Part of a small language model's weights: hashed n-gram embeddings.
Each number is 500 + 40 x the weight over its row's rms, rounded and kept within 0 to 999. Layers, rows and columns count from 0. Numbers have three digits each. The size before them is the row's rms in percent of the matrix's.

# up: layer 10 MLP up, 896x224, rms 0.245, rows 364-423, columns 112-223
# down: layer 10 MLP down (transposed), 896x224, rms 0.12, rows 364-423, columns 112-223
up364 094:450528471493519498569515608507423519417473412565523512470505465512559492534473473506480558535405481498570487530519509502457519544520518442483498544483463618504624498508517542534487495467486546481422473494466484498532518499498524477557543467501586512510528492494530487480458530493458545520522493503511465522499498499473523491491455484578
down364 101:545499537540510489449494501455548521547524509461422542574582482500423536484509525543472487476504474535478508459528486482561426557412506520471593451510540457437418509454507455439547485535435537498492507448587478506524534518527486517448477481508416549519490501440521525544481512519465485517469507597446554489519480547538476541522540490483
up365 101:533551582444430519457484455515459480541547508497514470423537454594449418545518573435421484508476506519478547464536476448463507490513549527536472543451498541496423461543553549524464481484447491511509409450473571549556533481445457512415527514471537481497535492479508480486563469516502493498521451526499505462487460571511531450505500461532
down365 100:478466509567518477486429588366517491532514490467533520513503509450548475596513553470566512481504501502402480515475523456509566530477515469520481499532508509495499506544522525526537542499518481478465481480507503471507419431503512577532492485471540449438450489503450483508461545499509496513582448517470478470462522453471562463527483534519
up366 092:520513497520484446543528411470561492481513508440462510492507480508476401523501427616552471545589480524467499442500566449469590476542516462480558496537511539489454584453536459411541501519459512547479577546454520479563485536508458481463594455494548401494479454588450534519473549509550463546562487512487458474516503472558509534525558519483
down366 095:462474529429441453527442558481501495490509536529530410474534566541514515441528469500586482583501504525575532537489474607519501550551542459506483450517459499526591391449579457465431479502524515481480444475454463441487488554461538520491499502519517453479531553476506521521505485489534534480471502524535499481512546474468416478389503495453
up367 101:457482481530483558526584485423553456546484507534501483510505495589465496496505507531427556518538525466540446537482524511485498486508446457438471534547520510560510483501478499481426487452405507512515580510497498490469580461510515519535427493530531466513430596479506547549473516536523540511453475421509506507481512523544461522469450504444
down367 096:431472534512483557547486456514513481516530514449504537532541523495464539511487523450471539494456564491536452529549514457496487543451471520520567580472536466535513491525546450505502539512528509536476495516519446493463444534463549516499465476557420527533449484407462454485532513551482500451477481482499473470477482469599430398447543444487
up368 094:492439557480505457475487558409470480567420446507498585428461450522445501557471496510567452535432456515524454523507490505507434531541459498476479507498484509491437593492483559459454478510457537554525576493414490440474494484444519543556519471560529480463506505421480490491551553377483497529501486503490513540485491538475539503538535485454
down368 094:511478431460477474550486500454463522520527475490395514574529498505536586500468443578475546506463493449497482504515424546473510493537531497553543509415518525510498562514535492437560540496504474487452506479492535471579475464507430506503470499558548573514482445522544482489448504507504572527492441441487501446482521480532508462550549582545
up369 103:459482484482548483495540500504521430496540414486485522525559544497527550470561450438523420509499449523530460534452472539558496489485442492503414515502517524499533491541453472539425460522481560462521423452505475500546544512614542520545515511512489427497495491501561480436476507550488490501534458454549545542475430447461542486447459507532
down369 101:560524503500538538489491472495497363522585499502494518552507506562486537438527487406523520484490556471471520522420448480567464488554497481496450539536516504496537489481505483438554518436503479484461468435556430521548533509525531495540480430508551421420557539473551530542483529634457437532518500497477467485458496501512444451494489514478
up370 105:447496590565522453496531475463482527480492545493523537473514539501495532473488439481457585508571489491460557556523505516459478521505479393477413516519472530557534504505443453568443512546463469418457501463492496504479506501416546487477533436514497509461525576490465434558509494423487508529502474436505491479492468445436541556495501465519
down370 099:476471478542488451482530502460496474550559518472501566519506506477494516491531492423548474512529506465489478454521579535522465530475489460506469461560481433565454541468524548474457581442492555495505487517496572479450479503444485456493509548483497483471461508476479561424457516472515479530496497494462526462560437437503556533532622478504
up371 098:489471500472547491546445520472526538527536506508532519554450469518474452531432515552539492582509500468563477499537475471475471542475423451537538553449515495551576552493522471563508521507552390513529554508522446450492471493465444557484513443512567465517464498515453462562533537457458545405468484544454539522535466492457508503559536518525
down371 099:421498500519534471462479494489498519515451556582500494485543438460510518455511498476553509571457522488531499505467499513490467484525541565536514508540559498615505502509482535572472515523480522452465550484508514443489559543555500503570584441483556557451491524501492441455439430515516513453476515544518507460518474446534458483596417560520
up372 098:537510568485470528504475440510571515476431516496538516553482495518506514562494589488505483518490426522460406528428502454449554457513565517507544471528532502503513529462576575491474486505536565489473483451488484492420468470515491414554521526376479428491453529459501502456541504462478560525508421500421532547464482523506479472520538491500
down372 103:495437479481500565513537518438560474523469498564456442542461466522512543476553512572486510552520462557553544536499463544480548480554549454575480509505530464490532487554417521510488492516488446533536548580500396481496497502504478511502544464477497521511526522495549534526559532500503467501453497401425491535515476494434561476504478530539
up373 091:549472410479524443524496508519494515531529451529474540549496527506513509555492346424451522561505455528540512497507587459464506491437542566581557471459538554523501539565525485526494494520519530586501476480502525499485539581485477438512499486445465505564489535524601501547522438490544494525417471509469484477529541519482449518520556458477
down373 095:492433512515437529513561525551536591526553540524526510492526516479557535488454526459490458455429470511459486550513526540563524568452471450525545479459466457488568508487473543573553481400450489469552504560500501533536431523481586546481465523536511376431489538486527463528528468505549485435454467448525495505468470499466553470490516496445
up374 104:531537439559491487513457529544547493598497472496498478482428534469487418538544459490512510474535514549500427537487526533421487415525440521457519531418490469581462506466461542468493468531523518447529565518518476507523515478563527463466524554425475489477532485455461494483472496454555506518549475479510510569511506531512474531597503465505
down374 104:504484534616482514484444563517525532548531483500648468541497474553467498504543428493456551442482481456539458548543462523539510522505494525555575465516537476524443461483564460485465507522503538437523439522536428566513549492536515467526482575470469452543472455488465509511509432477550498529466440495521474506475482464494470523421453519497
up375 091:442465526441508560500515544496527531448502479466474498507530510487514556512487533469465559582545477480497426455560510454435547529497448503433482499415459518546540484495511456536453456471550461497519436496420584482483525459531444574490552497490499558499436507465431527451495548456549505457512534498492572423424567496441557540575486506419
down375 089:513461451454517467499588486528494498429458480493436505534510505452517478479438457512505453540423485395452436488461569557515526509431581514517514499430414498488497524514469506538549458475487508451501466531528488538549516488448505524490453498551583507523532516526474491505553498528507468466401540481499464509414528545457495515443532467490
up376 115:476457458423561457527552497557580565589528503514504465471538537415481550470449526469472439506493418514457395514523495448461539476495550518504500584517511511501535482479489495535478558521500506508518603489433435427412508502442440554479502460507523508495457536528487543471534492503490486548506536450535448503480487552515505499445438456515
down376 108:482428511428526509523448523484564526470531487478531479544471498507586516416449499503435546501493512522427422511503485440577474524439508486498556534509502531489461500541443508493523541518487524533528464464450485471488446453459458504523496514571521586528486523513495501521473497569537455511514524490484511589471502508544392446440483478531
up377 102:488476546465513526516518405499524502409516396569528540465425438526519498568509559477528435435487478567557477550531471556451545550493504473508488499505502490493494505562566558514521462561471493484484523483511463531493445570485483550552472498550487526436478527556487385509543564530450509578481532513458436494537570526496475422471418518482
down377 103:476471484521526539543533411496451539560517498501519533483567491519527491503493544504519560587421541508561517465507453510450503541471471481503449472437417548442459539493521544546527510494572499538489437464552457527514486467466476510464472477525485472528496551525496508452419512545512492512449414542477493507449444499450581588447478503506
up378 101:503498509559485475587549540482482562501536502468467491509425527491503496505472454594476492508521546519478526523488483504473480478454419527491512489516431436440471496526594459565435541495487538515542535532414480507511498466517464490509507547555507524458553434358474489457451619515559506560411454515496547480530485549526482486497454567471
down378 104:508581486457527517538568475494511582478528422521487485551466538507446483415446541475414453555543500541494511568523534522472472541501420443499547504486466513484485513448463486501520529552503464539479543534431431576539584544474459539454546467512510501492459501470494469590520567477510510532466477561552499433540539467579517393445473512500
up379 106:523559547551535452488500470506513571449524427497480426491491487516441518521493524512503506542446538508557574475424499495537481541567524557507484466479506515499526476526584468499458527529455399525546545494536507467460473493447468458479558462471543440444550507534503569456506428521426487527524422476447593480456504493500513530515542426533
down379 096:456465553502487476570483506462480466530476440566552496516509520490438564511488437537408573460531473479539475517499417461558584493417486450491464469507479543444535490587516510505423494454506429425484448464533395521462551587474511447508496559563490471532472518477480555468522498490469532540541454449554517444529461470534514505467594454507
up380 101:462529497426526506468537515463477475533446456504515517485507524461505453533493581461452556567474576443465539481592523454490543468542476521523510547475485545428448534427411447495531480529524570457473499541504470418493513451539518511521453414549524585471516483452506521521492509473499492477491514498508511554527472547555425548414446523556
down380 099:459447458546448499504499544484460543496430476526484492458509479535521516514473534502518520471610500486489531550499510554531525503458543481436524463504457448464473535497398472492520562513456453522498508501559471489567483449541539515528503546438482519456562507509587498452512543474444546495545548465526500525537522484592500504533401505501
up381 102:545496476517553499487439482501458515480572527475448477474548541548594519489456590447513502515464454458571544456535552478544524510519528518550507475492523536461487567569434516484547495465591549447458530496407492522516461559455572486533558479461484397414515464459521521522527449491411446459577464495520522540546474460489474510447548503469
down381 106:466496454505488562502496455483511537523570453459518533471554479568488506465444596520440508474517508475441529553579509456471577470558500511517512488508448495451517501477510496549518525496576445450544547515479460469530497575524524408486575473427520508503486460479511538559480473545515480511554444554564551515528479451497525435515456460463
up382 099:448581524483572516506514430457526486528532511484427588526516505452460388499519419497485478448481454550490508500471469450487518487501468488506486481523406508435506504422464514478485523549510560529562538495508484488523431504485514519564472478530490506566438535527498525565489508590474527468443567569505558482490501497512491522562552472532
down382 100:485529403418534526461441500499466508581496445512559546501579492473441482507499513549527428444534521490495496514489490476516534511526469538458517516506519489488482488491435506486483427411552489561474556574515526563440526514609502554590475523563446532504423469499468424539516423555537493488520467535520510479431498437451483522481404523479
up383 104:465547480511518513467462494513487531483419456489537536446467516519505539468511462432554463488441468468463481568484507524496455529435447496443501486514512522551517573445516492541458463582586543511463495569509545530446533561548443506462553479497579478524530532550442465507447493471539516461396483543493425514564446480472564485498487515555
down383 105:564533478475587527509525458453449459533484553417523537417455534479481533566535435444479555498456499562532489478528486419540480556463487485526554432479511473415450529493477484543472468485461505492535494603550540553523480456482534460448510461456524463497545560486539435495444492534512457478572548489481437461602510555462561495546415505524
up384 101:515525473517509495512638563486497451472480485469526481494516527548506437481554573483510503520511488552487453529425526509507522491554439451427474493442447482534517526539480516499498513518508505508475466526524525540542548505455438527534536537555417516490562526461457486478425456429490501452535481488424536450528443458516482610512474490488
down384 100:593452480527402440473459470487444466558425447476550505486552501511543471529409569457540499558542491573540439539552482526480518481469470529451484494502472543540503464510537578444534495473508513522497451539576450538510560533506495423543460531504447481543513508476501506478511611506518486389491478524427479511559486447471533530511490516511
up385 092:459466547488552506532467550515511563481530510498466490465477524483568451469462533511458419514559455516474470454487561548428551500480454546517507521546525546569528540491553474545481465518551508435486527535465495526423402459514442524457484441519515492473509471561518501562474470578467522498526511470469440494439448461550447523555472472482
down385 102:548482477514551482469440488486439554479447487466492433449514491476567451491460523525490479458511546521501520504522514531483523534513462502483553519546449463568394519428542425494486501477490422485512431487511475561422496535535452577521519493480539538436489488439478483497407559536486470514462476542435427441557502470498450469508510489511
up386 099:550513447559528550532480517471556514495467530524547513488459468474567497413579530471469443558468526484466417576463548507495464450608521459473502540538425537484454478480503459492505489476518462477487519451424584548451521461520490533411471487507507446489479540503526568472552505497483500495463523555525522487484406523493469444431606453524
down386 097:513539519506546606489533546457496495496433476526582508516429456492449480496521446449484409544410405572538438504477545455535475466554432453473491483588489465439511559518544508497515504504472519585533453496512503489532436495534489534478471473465519501496444476524444411533503499492493580503541516537508522521523581515557521449522544398519
up387 105:526546545548533473431491475492482515531449534479470521518491550566436499525567446435507473529491469538439490462529516481491526484509494495491512437507489541458520496537545563408452483546506543492501455520436455544457458417550418553538611466411479516509494496454502548539542466505457532526511489530438492413544476535522471532488542464510
down387 103:513585438510529470477478553507522507477496547439474469566483493476471481481426495481515500493511472500448447482476504500579455578484525491482473489486442441469484442570478447525513526523509480634523559555514479471544521543553593449573493491502469482437537451439531436487497460454502484496472463539498497520517477484476471578591537510500
up388 101:468500585447499463474475509596446449515510545506513525575512450530439486518447486530496452479569518467575505430468517476476456381460517491487536473399550518534447472472518504539465461455399488534488509494494526471541547495521542466527479447481489532514485413467527548482565524489461499539454533437465510526492473538549444542515557554479
down388 104:454444552523484465452569503512505555429503538564488479511533531498448468572502483520526422551497551495474533515423497506507457497491508494450523483505476463513488540472506539536528535423553525464495632558549562481421536524575534497475463463492494558509503465420512516467448563504520499460462531427473478547538471515444433539433554536488
up389 108:563513446471551495463447562517434416434554498448447431470550593560515507466478444546532475535494494444542517432479498385426513517502442495514510448558528502558526444503529475469491516536449490504477576497426535442482467509493533481477500515513494452452526454519498552498521506510537516487536509435483494495456422471542526487487555526545
down389 109:453498512452546523448518470473512440488505488402452430450479543523467551518492444562499492484480489436511509509542521543524573545532540548470439459545584486532464510456493523392543516548530451444509409451524553492543562462555568468435494479518558454489461481454487463532475556500492492528517501559511527561535438416475466481494527505521
up390 110:503537502463407522496499469559489474494505614506489551525505486500491568521517542500572466470505498532501497536469554475480555466574504517481479500372438502526511495519477453541465466504565526500430539549474445574475460527534527449473507500505463524448524500469435529488542529424467514511464498535478455495446524439478521411452513512500
down390 107:502498474470439535501425481509489526514573496512435544538532557537522549479535525477541518482473455544452509516411498496496535549546539454464493412521507464494524529524487478522524470453448482550440463495530474627486526527455463480462486495517467526485505447494497469454551538454503520395491535477499491479508513497490504459509461510502
up391 099:522505470501503423557506506528548490502521465503505498521508493512458560504451432497505475460522497434524473518479423458483513503505484475528488521533470411540498585497504447460388493524499439501423544445518574510494525509554485490518443492438549501452517499464513493450474524541435521545502468509541459618499439500469513449540438490462
down391 101:482536399592505488529405532406471508499559450584507541550483500484517503507507458507520542475418457521442529472411526446478492498487471486485481548553517494508548465514493457442521457495493493534516496494486467520476493418512415514581522496539520468450551512513538478503463530461579405494567478481529515559547453436545469535567482517491
up392 089:502445492541464561534499492493515455527514519548461509466520488441503486481434513518524588493492522505496429503539537505462480506478528490500475482464423468520487489455501454581437514495519554450571453471514507516509505542560518488596483480443478546560518506489479460540529540540501566543539522470590448403453531520447459459452576443491
down392 091:456470440489533503382550497493443527445496440457458477489501456454525475541530483494519478519421486490420480498466550457462494511505507534498522500506499553480512517445525476545516425549545533433502447564561547532555519519464499498476528474517536557388433458502519483488464491494480481463486485529489565526517474507453491505502595469514
up393 100:489466523530525454518589453519562469475534497472466475506439517601493525503493514521573530530500465530553470562493580401522522492460443450460510551522486476492411470516499501541511453511431517518510523493449528484581493496506520481546517507532504505527479542473560540554372488492469555529423547485523491418484463493492513542595471478447
down393 096:508484505469522510490566400479492528473578492548530471481463539519533557472504548486534556499475488519558518494503511596549546517441532515480480540514499497449438512532503523450545566427506521489467473482493501446522497502609535524498564473484424423503488394514611544439460451499528475474449563515519515434461480471535475489561527508523
up394 095:508427523477540491519479485517514538481494457466555508490534504457486473468478532563463452509475566526590536447523563472531513456559470521540512539556458432496568470498522538524454450540449480504494500467566517440541448501456486523468498510566546568498482572423506439534534446521487538559434514512485465572537539510560506531448506578503
down394 099:493466464454524549524507541513478474448447464455574484526559504431489482415494533556531462534476471554388495523588509494474502400437504530516506528454535499497477491428510487567517494479464510446522507490568444510550512557501533572538545570570534454514454461477517483517438494488450468554572508543538447513576505521553462528533469564498
up395 106:550504456548498550475452464472440519514554477446415546490520447538623433457468559438481524533459467493527532504541570536434541516529465479470448552487478549450484524501482582468503475522553480497506535506460507524509474472511432484538490491459456466517504592552483487446503462519518497489484465545482475466498454518493503454640491491469
down395 104:521443438475542504519469530438492537574488420444436484490505567581533482485439541515433515472562472462422520500457514497529491433474525530453469483481444517487498453438520525484427502546519500474572504531473425481547524552476564446482459451400511496455485426478485546496497505526500491502533538451550505462495471501451480465456437504503
up396 096:512533506468555488506430542482529492466488479449502599449527476485463514461493480487547445510491414415578446457490518532520510476542451469546430477497525525444483521510451502561478519458514503463499548514488438484515474536490477569527451488516442526512542504519529491462521480533463530535416540456507574471465556498527519482496490453473
down396 095:445537493439496508551469552443515535500488444564555566516490453497538499486483502482457450520543538513557515559522449502579547499527525518434437482492480479492457534484481532390523549468536491495443511582473447492531536491469553511479509424600525506498501509543490518500445497461504601545502501546527500440531564535518491511488397510543
up397 100:543531527545541560481482439474450487467492530561512523454462507502491450490515451456519503501488543518458519513508494525447506514533511495436561503477519455534519504544558534452516559491467561508498465543551478420481465475440461497410444496494457484514507539482513497520508522459535499538520495524478514444533512511468559511487412548471
down397 100:488531511492491557563550476494501493510515490451495574541467526481489529538577498571541542497568478419560507475468496544473552537417452465584455521525447442461466530469502486479453462464480557524524519512510468500460499408530572571484510460501569498533556494459512477503502513537564538501506530520499469536446457552508488522507472514554
up398 100:530446563483458488450506475510433474535470525504465478417523500491464573494492476403524472482520458532617559544474472498463488476525509540495500524462457542482485464512501496470553488490449501526432496431502467460504544527475510494458536488536516592533518468424511476510498458522509478428452559557509521451490530560528559481530573477576
down398 099:475453563583509517485496542430483521452462481452444463534460459501482530563519467496476472411463439451467513527519484494578486495460458454507452482451545551509543499469525490539542493550484494475578457467513526410465486521563615548468529612446497504537533443553509483504456536436512482437499508488450538544496596463519562476511499434537
up399 104:519576436407543526512497416495543500446525450559474451528475561532492431482506444522521455468458539456532539449526552470531539494502470535531474506520506541487432543542545561583465510523496532512550485511421545551517523522493430482511492423506434483477494558443531444491482478473513424493445547499486558505480468474546517475533400523540
down399 101:509484463490590580439516492586464503457443473500473505492516570513502470463551561546503520504504558492536532413437481600555460527494537519474467478519517489555491466453538493505489482476467522498473471422491523565550551532459501507551555460498467471485495550517577476468522492558595490525457528469494533536436501479538577520509452464466
up400 105:574513459489448518483441536511497505529502443526439498484462551535451474462497515453520450547502527499389546516517516572447483479533532520551515479518482414547492573547534452471559432571507511535468518611473503469466520492526514567446453569512534509519524519453504522500422495480436479535478494548500503574480477528509528497494543492487
down400 107:469458425499452485477565534530478540439511512449456446443411506485485487482468509505506445528507427501580518529514510470512530457528564528482528546418427474554473526497609495486487471535535530401505503488507533475507550441510518581486522458475426553544526541479486526509452520552512498493507493493576474512398517509516495529512530558526
up401 115:498462472584476555505452519562479554523500487424534498499556416493512557541441410462505542531386496508472507546515535456462535533475467483479500547493551509474477531481490500449471581514511496491444461473486492536470519460459516493596558459474416478505544468475496494507505506493445491491498501481511488454505483568450474533534557536435
down401 112:552494528561572472540468523484502527495418493495545566504499473507496540535464524543489483560556555573536508519584491512498380483490576536506495486604499500501446453473557527532486562478510544506495544473439457524480460430467487573437462564492536464467553487525566483458478541456476555511517460514581453449509464565556568451449495492497
up402 100:477492410474387527492421540523531559517531576453469510507509459524442471555537525504532540513476421537489514504572470526483526530470502424488491470518521469521542482544507529480522459472476453464497439422479621501517494545501470491413511566506518496543504476572512445493555492467436410468440532541479473527494495437523501514438492522536
down402 099:500480480515493597575412531490446489462454523445534523486488495535519504572511495527492490472546510491478545520575523565510472500543481492519503530596553451480499581503585515431461455487449427489516530524474543500545503532465455508492466562467544537481466496504499521506591539469527470508488497493419513519468464486497496475507395514468
up403 102:495551458521496567380543521536526493570518513429452527556540548537517504512553521481488570548501438464506501533464487492447410482522544506515471509481506516520450415557476553535584517453484451440505412504553557471499485499442471502497495501467478496468561546487440478487483534414448516431512423459465489494483538491529437486606492539522
down403 104:502476575456481514511442487579512457537449557471524451561569533525543462434471549506473575504475551495552510432491511477516419518488446478508453516488512545469555503454549529515540499566509488472511497459541488541499422592502445471514527515543472488527547537495456560610470479487454509495544466520480479469514513467436501538537447590478
up404 090:515487501469586484524479441456450444495476453454513565540632531497546439463490498539569521531510457443477532534494533518496519478559538536486507503504499546458488590537479501575441470520418527474472509440547532489489448457475460470460566479527541532473504513499505519558496600579453531540486482514502551523518530468436496443471547525529
down404 100:512523561484549457528545519522533538529492472567522546477494524486505507421515497531509507550489544498540553495499531514454637470555489448566528464496476553436540432524479452555517454570477480490474473469455472529475515436503619484421482541565504479475507562401478481432446474532450582502515500607438468477539391466479489517514579502534
up405 102:588484525516533390530525524511529435552496433511493547470488494517541509459465537504505552454501505471524508505412593534460500472594514577469535569476395465508463465571503472456542493485519511476512576444498532470496492523486552535468441512535506446528489561478491483538476463560487513608530554491425491501546533520499518425457535478482
down405 100:579471479430542566472547529482494431509526476536533555499443457534600503477467525511582436505446476569528514489496515484560531498476547508516533484406529514502503501486502553464526535566524493464530525474428540486536533532434525532511470516536441506534465494517529483603471530538515476450472413511520472471469455474455470361491465570543
up406 097:508534472516556504448513493550524516491550485532447441479438573545505531519617494430471527530511485469497528436535500458471465480532515484524502459474466459567465503514519518523530507520520474538513576519485486551397432498504392556475541470459533521511506538508482534500499519543471473447485557471448532475540484461471492495505383470565
down406 100:529485519445565508367540509505483520512430470533563474524461474519489480519567520528461549482492503558523498535516442518593538547496533476522548514432521431543550502547582467496481569475491525483487434407476493438473450500466481537533497556452522503506475527453522484437559483512545515472486522437568526489526482481465425515506503466495
up407 104:542505499469504471526453487496541524451551472454511459514528486501530569474483479407514532547503501557477524489548518483483536504464470472479504489611508453512476510483483520501483527538467483428498474458458567570538513526508463528526462511479420527480541578494475458609523516450502535534447428451533496490482451463444575500594524504470
down407 097:457486514488470479538479509503534473486580517461554454512432417488482514490480501508576574549471560558513519522474551508560523563479444483478404552513525510554401479476539510517482582495488542528472462468487413512529497472448454499478464470482456480425454553505516536583466453439548470485502475447526458512526531484424557518492562506484
up408 117:507542501523450494556514516473505479556505478497498371457518496377488470546442575558493487451457469477572568585490561549470480468523469434460516517466523478526508559468416477456490516472499512461540482483507488471464492540416550485517504583471506471540469545454483409511455434478460519510503496543503522528546481474548487512548565534597
down408 109:525528490522478516490530487485529482535461495488516473462468453450518515449457496508508492466516496542521542534450551570510532530444531458404428458465533475507489568408489548475482525470460438471509503467510492501410458501476511501480496555489527528526507505420485514569488455448511434482522456578508520489558487480504521524504548488455
up409 104:508522499495424473471496524496516560528484493450538518521427566460582544460486474468522461517563477517453493439497470471530530512531562526471512513494509450499469520536569480450479406512531564525473491549501518504491552487404484455537430578514542537417504521492518561441524460461515522484495470491458534479507514480440446576546504405519
down409 104:528554525460437482507554535572504571494568510539511519521452605510479516461516462467478505456519504477510521502505460488507495534539543412548500484515563468504520519483541491487392445547505447508477510508462553611519525495553411509494461564508448478453472449476517500527506484449564531556467432530479482469518554492443456517488415504516
up410 094:518480529419524533421451578529478539514497434485462498529484524457436426479476496509511463473519486495500409426473486491545481455451478554504508521492500527507481521525454454487575483503482402571485512457516466458540455557486549495464474419536539518535554516478446494495493494547468476537525510499497521574490474490534496444476471472474
down410 095:445474453444523471513489486493457467448472442503559526479477540584558459529487506530529535501518540574497490507433478487478497496551475515493436562498551489425630486447463472471499549490536541415488475509542506490487507492486455558446513546492527420477479440520523503443597440493571518528398528499465498505501495484520541509498505543483
up411 093:508554438528469508524543562439461520449526514459491539521493521544515477531495520553493523539464455522528512529485509462457483502491443524512520463516524508489542525470514529517508596493495558545483519436494489462528612492451562403467466503521520548564470486470489455553529472463472530470531544493505447469543471529468444584555470483529
down411 095:395503484455561507493463400513580525578509468464496527454468466471510466561501516491601478472510525466422529512452527499557518515543492510431482553452515401493500491460463451488391456468464475484475509537490496523424419492520438545491506520506439468508522508488499518531541503487526506558544466487458534481543539539522529546466504538425
up412 101:528447501475485481492512491492481492496466474475539476462411485525504476526487543523551449522519438485555501529544476502536508487538449514458498449484477582544515500482484575503426492493574550500434553465567582392582468509511498464515496533556518530559512475537501546484571451458487527580467526479478487520558471533471560477488563504562
down412 101:420479487503531485511514502459485467490485507498511457525440501430476555501519487514556516513523468455562455537542436502574439486464470552551588491464505499522614458546471521506503548457524520525576457505544486467486434482535458465554469536610409484514517468479493493474518558495497457521501537501387455477532515399464508469513529500523
up413 098:495475471513554543512514477538406472553469577483476520490482481495558502493415507571490539521468580459538473564472436549528516541536435464510496493520485532519544471464489529479470453522458492459553431504493497384469481469480520536463494466485509520510630447512520436459496486470445474577512480563567447403460566492494477545481497494542
down413 098:512484508504488432508536413520560445440459525605483480476513434476549517438435493499436524469531495478461445454479540464483499547486533470458492474516504474484546485453562540508505466523491564533514545550532487467503454451469568507480552489533461469438500533431528533499496525454530484564591562495555570483553516425444490528451468499481
up414 091:532505505535444455488551511530521464482495483529470437450449542489526449515501557528517484526494519461490542433547483492496514435478477535458509538480435508485448501525458444542509552528515517438540426422486553509482530471500472525480502430486462506491566467533486551537585573507492611479525436481416531503492552409502516505524699410513
down414 085:483485499489499413479544553534450452505481494493468538467500532459491523493532443536502426464459529532490479507483567488478503500452512533473528467493518475495471455500466527508508483465507510553439446477518524546514549460509501520431526438584502447490484488509568472460539567488529488519485493506574465517552527485479520515537713532540
up415 108:503520459506520526518453546493484506551471477465429542483507500497473563483457496505479408477506498422470443519543506505480519495490504534506495543534443454469501485607463477530530531517511474512400439520629447486457581554448484506516473524499512498427502529383499416506499537490484511414519490526493480464544505519508531574527495478463
down415 110:514484482542541506495477483457468523509541408506417526451553506422466478531475511539477480479451472453547484509550560452546524584536511487448488493492540470521514473488529492495476538471578512505470528518505445443578466518568496459441463524500529484561515539496480514549560539496546530451421476473493467425540499467447514501474541511538
up416 099:559504473477558494477458496532448523498508532467523537513459502492438453522463506452507494486490536513507458488545462551482486421503535508517411517440536530517404463518420501439451460466462497476524448508493498438524498516413577519544441526518483540502505460516472505537466506454425467473399481549521534487495553522485454499568467518506
down416 095:533449459538449526522501510499552454534465562509512481486462503479506517529505467457491554539460465478493510536505544462457495505492545476507443543463541504484427479497525500540431552466454504482498479468489462463521566591477479550607521519557546543566561461452494484472428483537452517499470502469538463506469576545470423467482592481518
up417 088:553484481458455448530494511539495441515476515553560564542395519556488528487488495420486546476464495551554444561461554516455449448512501440496455554539504463435567471469486526484454500456469530548477556572479469453491477443425512546526491568515499563464445487523501469510504535521529435462532521511517523424480490543462491588497573504543
down417 092:487500537501467491560557482462540498402550532509539422581526520481526526481548423560440418514522430425527512436495541497517574516502432530541473479468504496462465504512444484497509486503450463442504576493556554520566569515420531511473533528498570451514514520414578470535529435551480484498465503454473480519449493470538488476494597494485
up418 094:517515495513516537446532479521551459504509470588475544491510515560520516492459544489459593461528519444475425516534471492468522439564496453416438448461419437499514472401447526488428583477465548412512576462535529498450505493473543488547527541451520474474523531470517551508512525469503497528523521545500454489471487549462445477495542538488
down418 097:509629505472564473465488448516496434583438479541444527486534557462541518463443478533525521465497448540531557520571482531509505467506476520486525537544515524466490465455454548539525448465461501495515558456502458480542588519508609457455548483548500458536516496479524540461430473593460491447480538516468472532437510522519469512491544613510
up419 104:441526520534462536525610466496455467514505494512558495550546503494547485469510579555513598505485478513485451495464511450419442488471534564568481544490459481517483511403463494468522509486461496522543490471463500481415513512505496473563488495518414459402432555504502512495473544617476462464555530494424449565496499455560513510570469472526
down419 098:495490470543499527480584530508477489507480504568590551498548527535473531445509523506440525534449433501518471509534562487470529445523606511496516565483457506481477511502502459507543466512476508486470466541558535467463538427560520519549528568452491500494394540480443557555522493537463536511539471502460470522609539466442472474551389405459
up420 103:577514496574571535499530480512591480500533508470498506489518497465532526456465453397417546485455452559496460427467486495429518469579432504453481487501489492470501527477486455514503444511525517466523471460439523540474491479507423538428502506527571492474478501417542518464544511408536469529521504489452490578509510453509531568446437469475
down420 102:525553511476537529484474467456464507523567614497496465497456504508547544482528403498476537467494456405570444497485430484524523564461496489538542542541535494487465491519535558454574502476405456537518424425508594526476494485512517482498513456473509482501444446516536503461454493556518523590435422542482489518506460425505478531543445507498
up421 099:520495530493541544491526487497534546508569538571413469547449560531501470611552472479505466487522431459493476507487506474447483509526487522493416536514486409533600552494505499476502495487525522572501486521587425474479450475512500524429477497460526530486504471480513464428524492498500478478519521469463531544522455540444493587504450505483
down421 099:484503573555528501503466531486544445451526539509448495474444511556534512468525508451545482539449538484560490506558542429450533564490512504539543533481462419467502489492453474506450467460456458547504471576510424434502497518503504488439488478499501467539427487498560485453414459549575529538539501484516491506494511485518497427602493457487
up422 092:464492513649512544510553483526400492500516515504534467486519579554464516502529512462499488589508445495527426402524492558537526499487487520525381427490481474509472543506535473525508460518504497599516497432526497455490467466451528456585536474465456514515521469545517469570497455452553534535479534541495545557446500483423509505504548494499
down422 098:536498508535557554505500511468497478502567514446569520564453502495490504458502497519536576595504445428509574445499549525464518467518489486458514497565534440480491512474460516490458507509512459497491465547524468485499463478454506500518491525492512460536470471460506477489539451423492504566469455527476525467488494505513461419482563517491
up423 093:561519485464559502484479533543525486558502464507429386504459483546502485457593506514528520506482583457562497502475527449559530454497514554549472567547449552472440502551516473487513524483475541546494589468432521364550506482520455493495499562482487462478434459564577482594462504505485528469496512537535495476500522539496480499537488486486
down423 093:505468429520497481471515530518479534432513492498465539488516476458571504488460513482522473573557577513444542476446501465440545501511499514463461529554512491542459558491537480534492506491509511486470506520478477525490450492583464547535518535497487509500494561474504476493485434515549472498533496408499490517539554537493447444475595541443